config = dict(
    n_layer=14,
    d_model=128,
    n_head=4,
    n_kv_head=4,
    head_dim=32,
    d_mlp=512,
    vocab_size=6126,
    activation='gelu',
    norm='layernorm',
    norm_place='pre',
    norm_eps=1e-06,
    positions='rope',
    rope_base=10000.0,
    rope_fraction=1.0,
    qk_norm=True,
    attn_scale=0.177,
    bias='qkv',
    tie_embeddings=True,
    parallel_block=False,
    init='normal',
    init_std_qkv=0.0442,
    init_std_o=0.0442,
    init_std_up=0.0442,
    init_std_down=0.0442,
    optimizer='muon_variant',
    lr=0.0095,
    lr_mult_down=2.0,
    beta1=0.95,
    lr_head=0.00409,
    grad_clip=1.0,
    warmup_steps=93,
    schedule='wsd',
    decay_fraction=0.833,
    decay_shape='pow',
    final_lr_fraction=0.02,
    batch_tokens=8192,
    seq_len=1024,
    doc_mask=True,
    z_loss=0.0001,
    train_tokens=119400000,
    steps=14576,
    dataset='wikipedia_en',
)
Each number is 200 + 20 x the weight over its row's rms, rounded and kept within 0 to 999. Layers, rows and columns count from 0. The size before them is the row's rms in percent of the matrix's.

# layer 6 MLP up, 512x128, rms 0.414, rows 469-511, columns 0-31
106,216,207,201,227,234,222,222,247,188,207,185,175,225,183,182,186,229,206,242,203,172,217,176,230,228,213,196,196,236,212,215,195
100,181,202,193,153,203,246,208,205,207,191,197,184,203,202,189,205,204,174,192,168,190,170,191,198,178,187,215,175,223,221,213,224
088,209,226,210,167,203,173,222,206,185,198,216,189,202,197,201,189,169,211,203,220,215,235,223,155,200,235,207,210,179,237,189,165
124,210,175,200,179,211,207,210,171,164,185,203,167,207,164,192,194,222,201,184,184,201,191,196,232,182,220,203,186,201,187,181,188
114,181,167,203,217,183,195,214,233,149,210,186,199,204,216,193,227,204,197,205,233,209,214,213,209,189,245,179,222,184,167,216,247
103,184,182,205,191,224,188,182,218,222,174,220,182,254,217,178,182,221,216,190,184,203,211,183,261,214,215,178,218,229,206,230,215
096,224,220,203,206,203,234,228,226,170,208,176,202,233,199,190,218,185,214,211,230,187,203,216,227,212,186,192,207,165,179,195,160
091,213,188,225,221,200,213,192,194,176,192,222,193,198,130,229,185,183,181,205,172,220,229,208,195,182,206,229,216,213,185,221,219
097,185,199,187,207,229,244,162,199,157,200,203,210,247,211,192,162,214,206,217,203,187,219,193,255,176,162,227,183,223,182,187,237
088,194,244,183,197,192,201,189,226,240,192,178,213,223,189,195,221,228,191,176,183,190,176,219,225,231,167,247,216,151,197,217,177
111,211,212,176,224,214,229,207,190,221,208,189,209,226,226,207,206,199,166,181,207,182,192,187,186,201,199,192,242,224,218,208,194
094,192,199,224,182,192,220,171,184,194,198,229,195,232,213,151,226,198,204,213,205,203,196,229,224,219,201,176,239,193,192,220,199
097,224,185,224,197,207,233,200,194,212,184,224,208,231,205,199,207,199,204,229,191,171,195,211,231,195,176,208,208,207,179,191,210
116,186,169,204,190,195,205,225,182,226,205,212,184,183,202,190,198,174,225,194,182,205,179,179,194,205,205,193,176,203,182,201,190
093,227,213,207,201,236,209,175,204,207,212,199,207,171,205,224,195,181,200,221,185,203,177,192,213,194,180,195,184,211,238,196,179
099,193,162,184,202,181,202,191,188,212,208,188,202,213,211,249,209,259,212,168,173,187,212,206,190,181,219,233,214,198,237,196,178
100,197,195,171,177,228,192,194,189,197,200,196,204,236,158,208,230,189,205,174,197,183,196,182,203,187,201,225,198,194,209,193,228
085,172,155,193,186,180,174,182,223,217,207,228,165,187,142,186,202,202,191,215,204,216,231,204,186,200,182,248,248,190,233,211,185
107,227,163,223,211,210,194,201,207,192,216,192,195,197,218,197,200,196,227,216,208,207,166,180,194,185,157,211,255,233,200,173,225
115,207,171,216,184,178,200,219,209,195,209,192,200,219,171,212,224,183,207,202,210,207,187,187,209,204,209,205,184,192,177,198,188
104,206,185,199,200,221,211,186,191,221,207,173,195,243,206,200,185,201,227,167,173,218,199,207,175,212,204,203,205,186,223,256,224
110,151,223,189,216,200,198,224,170,203,203,192,237,201,198,191,196,190,207,214,199,207,195,166,198,145,178,222,176,161,193,190,187
100,192,186,218,199,195,204,172,215,200,194,184,200,238,154,233,207,197,196,220,200,205,208,176,184,225,201,232,263,214,200,219,165
105,196,185,199,188,207,139,198,181,225,213,195,168,206,181,184,188,181,221,206,206,204,197,197,192,184,202,217,189,211,177,189,199
098,189,259,213,210,182,236,241,195,182,192,202,208,199,195,224,228,176,193,207,195,195,182,172,181,230,200,203,188,189,190,201,220
103,176,199,215,219,211,181,210,204,176,181,241,205,172,226,238,207,206,218,188,233,205,187,215,204,169,183,211,186,205,191,199,202
110,186,183,190,217,213,200,152,195,156,188,187,184,218,200,162,183,200,218,192,215,210,213,162,193,214,208,195,182,188,194,200,159
105,214,195,167,171,152,245,207,238,192,180,183,220,178,168,201,237,190,217,175,216,182,181,206,207,196,234,189,197,217,196,195,209
105,231,183,216,214,182,153,178,209,211,196,200,194,249,221,170,230,217,195,206,187,188,188,193,221,201,188,184,186,195,212,183,179
092,217,239,184,181,179,191,191,182,178,182,201,191,194,177,208,206,201,209,185,189,187,191,251,175,190,189,225,212,161,206,214,208
098,205,179,218,155,212,175,211,229,212,195,196,182,193,174,203,211,173,204,194,212,183,175,171,171,210,202,217,198,150,188,229,206
100,190,199,205,198,196,172,211,223,195,227,207,212,203,191,184,220,214,199,205,199,224,188,167,222,209,178,209,175,194,203,199,204
092,182,205,209,227,222,215,196,166,158,249,213,183,226,234,178,206,213,241,175,180,207,186,163,229,152,208,204,193,210,193,181,196
096,201,175,194,206,182,182,211,255,199,182,218,220,192,214,195,204,219,215,193,184,195,220,204,182,181,179,187,178,206,208,225,202
099,172,184,213,233,166,191,185,193,213,195,210,211,214,245,204,225,219,207,154,159,240,208,188,190,203,167,176,191,231,201,181,189
105,185,185,196,174,211,209,215,212,209,221,197,165,217,227,196,196,230,221,201,160,225,190,175,218,193,205,185,196,241,218,199,237
095,202,189,174,195,208,229,216,215,200,182,236,175,197,182,198,182,175,200,179,199,214,202,190,202,211,210,156,206,195,176,189,182
110,125,214,220,175,184,200,175,211,209,218,200,204,199,206,190,200,187,210,217,188,195,160,204,234,201,216,171,170,205,213,165,194
103,216,203,163,211,177,171,189,189,186,175,215,195,179,181,142,208,219,230,210,207,191,200,170,208,190,197,195,176,214,215,194,209
103,218,184,187,241,183,183,203,210,203,207,210,190,175,211,194,188,206,202,185,188,224,217,205,165,193,209,215,220,203,203,185,202
094,180,228,230,218,215,217,187,211,200,170,225,204,195,201,159,194,182,192,174,209,216,182,195,216,205,214,170,186,246,185,186,191
098,172,194,196,181,210,223,204,178,213,241,220,236,201,170,212,190,175,201,193,213,202,209,172,215,193,203,161,219,214,168,220,227
088,211,172,195,191,215,148,202,199,196,183,193,201,180,248,202,219,201,205,207,200,217,188,197,194,231,222,193,227,218,177,197,205
# layer 6 MLP down (transposed), 512x128, rms 0.22, rows 469-511, columns 0-31
108,217,226,184,176,215,189,201,205,206,173,169,203,227,186,181,226,207,175,198,180,228,215,188,180,207,190,193,192,192,178,188,197
104,188,219,169,190,205,176,196,177,183,204,210,193,214,176,198,182,215,205,213,193,238,218,196,200,165,200,201,193,214,192,188,190
084,207,198,231,216,168,195,193,184,193,205,193,215,200,194,197,158,265,212,188,194,165,178,207,216,194,180,213,169,164,221,224,199
092,220,163,198,209,190,197,192,206,211,211,200,190,223,179,180,216,201,173,221,190,176,178,169,204,185,184,222,182,209,164,208,186
111,220,192,223,217,190,211,206,219,199,194,179,208,223,231,178,212,184,166,150,203,218,191,227,175,217,186,207,223,230,181,163,214
113,185,213,215,185,236,192,222,164,159,221,166,199,187,227,189,207,189,199,190,202,245,223,193,197,203,180,190,223,209,216,193,239
102,161,165,160,221,175,173,206,202,194,187,170,174,181,185,196,203,212,225,210,201,194,218,167,208,223,187,220,188,205,223,205,225
098,221,223,176,150,185,185,196,203,207,211,190,179,203,186,189,198,209,206,207,150,182,201,221,192,193,205,191,194,191,217,207,187
100,194,153,236,192,193,193,193,206,187,181,193,200,190,182,227,214,184,220,221,220,231,187,202,207,219,224,193,183,174,202,184,192
086,215,142,210,198,196,202,209,236,170,192,193,219,216,201,217,194,154,193,195,196,164,197,192,171,208,213,153,215,222,189,177,227
117,155,194,169,197,175,210,210,216,237,187,199,175,217,163,192,223,221,189,213,195,177,212,207,189,193,197,218,235,208,203,215,211
067,280,221,226,195,153,186,243,190,192,223,192,196,175,194,189,182,180,186,215,223,212,188,218,216,187,220,181,198,199,220,207,186
105,195,184,204,274,181,189,191,188,175,218,206,217,210,218,214,160,180,225,177,220,195,183,212,219,193,215,215,179,189,215,195,221
116,169,203,211,188,234,180,183,186,191,200,231,224,192,198,216,210,239,205,203,210,215,220,194,217,178,227,198,173,180,164,200,186
098,168,174,169,212,185,200,193,223,206,195,210,214,193,196,166,197,218,242,214,187,186,190,222,208,201,184,197,203,238,193,197,190
098,197,167,197,187,179,216,171,197,172,193,197,248,166,211,236,208,202,209,216,159,163,159,177,211,211,199,171,198,208,210,182,214
100,228,163,198,190,227,205,190,197,192,194,185,162,208,211,162,229,209,214,223,196,202,185,228,204,210,225,208,181,182,208,184,237
080,212,213,215,199,185,238,181,186,188,179,190,196,191,201,181,211,177,174,216,256,209,217,217,225,219,247,189,207,215,221,208,207
109,219,182,197,205,223,171,242,184,210,169,220,160,193,199,212,190,198,197,208,184,182,164,197,172,173,199,220,183,190,193,196,215
097,177,189,255,212,208,176,213,197,181,199,185,219,209,197,208,191,190,206,229,207,214,181,175,202,205,240,195,175,185,167,207,204
103,236,197,233,194,208,196,205,216,227,231,241,238,208,160,211,190,196,194,205,217,237,222,208,171,198,231,202,215,175,183,187,217
107,202,215,183,241,156,220,182,167,188,199,237,196,178,209,228,185,233,208,190,208,193,210,196,204,169,191,199,192,184,214,171,208
092,188,194,174,241,212,186,175,193,173,210,171,189,228,217,184,200,224,204,223,193,199,216,217,224,200,219,209,219,206,220,216,206
106,211,220,217,170,171,224,209,216,193,221,217,182,171,189,192,203,212,189,226,197,220,196,229,187,195,209,164,191,234,225,165,207
107,221,223,242,182,225,182,246,208,185,224,184,182,184,176,199,210,192,177,187,190,228,213,218,203,188,246,196,171,223,199,166,191
109,201,197,224,195,198,208,204,253,208,209,188,156,193,236,182,169,164,221,230,181,188,222,207,213,217,231,204,224,196,224,202,193
082,245,155,206,223,190,189,181,191,203,243,210,190,209,198,193,193,190,233,202,188,197,194,195,212,190,160,215,186,190,166,197,170
111,194,215,171,189,232,213,178,193,184,190,186,209,204,186,171,220,220,231,167,201,165,184,208,182,206,155,210,202,183,216,243,199
093,185,228,180,186,224,203,202,187,239,214,215,217,155,205,191,187,178,198,211,167,236,204,211,190,211,171,215,186,190,214,191,212
095,186,185,194,224,196,205,231,238,210,215,198,171,209,218,237,217,198,191,185,222,220,202,241,211,171,203,204,206,216,225,216,216
097,180,214,200,225,202,204,237,187,216,215,178,216,221,222,193,186,222,223,179,175,206,187,169,213,214,212,170,184,182,199,219,209
090,211,147,175,202,227,232,173,220,202,179,175,181,216,188,208,201,205,250,184,192,237,185,176,220,183,173,205,196,224,215,190,211
096,177,170,194,183,182,205,200,207,209,174,181,216,209,203,225,167,190,222,228,185,221,206,184,216,195,197,163,195,181,243,210,159
102,164,229,232,207,188,200,210,192,222,202,195,210,205,219,199,221,232,200,203,204,190,201,170,218,212,183,191,199,198,176,181,197
098,194,155,161,181,167,220,207,184,204,198,209,188,229,221,197,192,172,191,180,199,182,160,173,192,204,222,222,208,199,194,196,202
116,193,179,168,190,211,218,231,212,215,180,212,193,218,195,221,181,212,196,185,188,229,224,221,209,196,199,186,221,215,194,214,236
091,217,192,167,214,227,169,163,182,189,225,177,196,225,181,185,213,213,199,192,172,173,208,175,205,200,210,242,178,166,216,205,219
120,243,195,192,217,199,171,163,200,202,145,199,237,246,195,196,167,225,200,195,190,169,216,164,193,213,154,195,248,202,207,176,214
081,258,181,212,172,201,221,187,156,231,223,183,190,214,226,210,189,202,191,192,212,237,197,191,222,191,174,225,176,200,208,152,193
089,179,222,202,210,150,219,156,214,194,183,213,184,212,216,241,205,174,208,207,199,188,171,204,240,184,190,197,194,171,236,232,236
100,179,171,187,198,227,189,224,216,175,204,193,191,230,190,172,199,187,211,236,209,200,217,144,228,184,175,209,202,211,191,173,185
107,191,228,169,202,168,199,217,162,194,181,197,194,222,217,168,205,205,210,169,212,235,183,235,229,223,211,189,192,229,193,197,211
082,172,193,206,227,184,229,193,167,200,237,227,193,225,207,191,185,190,234,216,186,171,187,189,220,211,198,206,212,215,216,229,200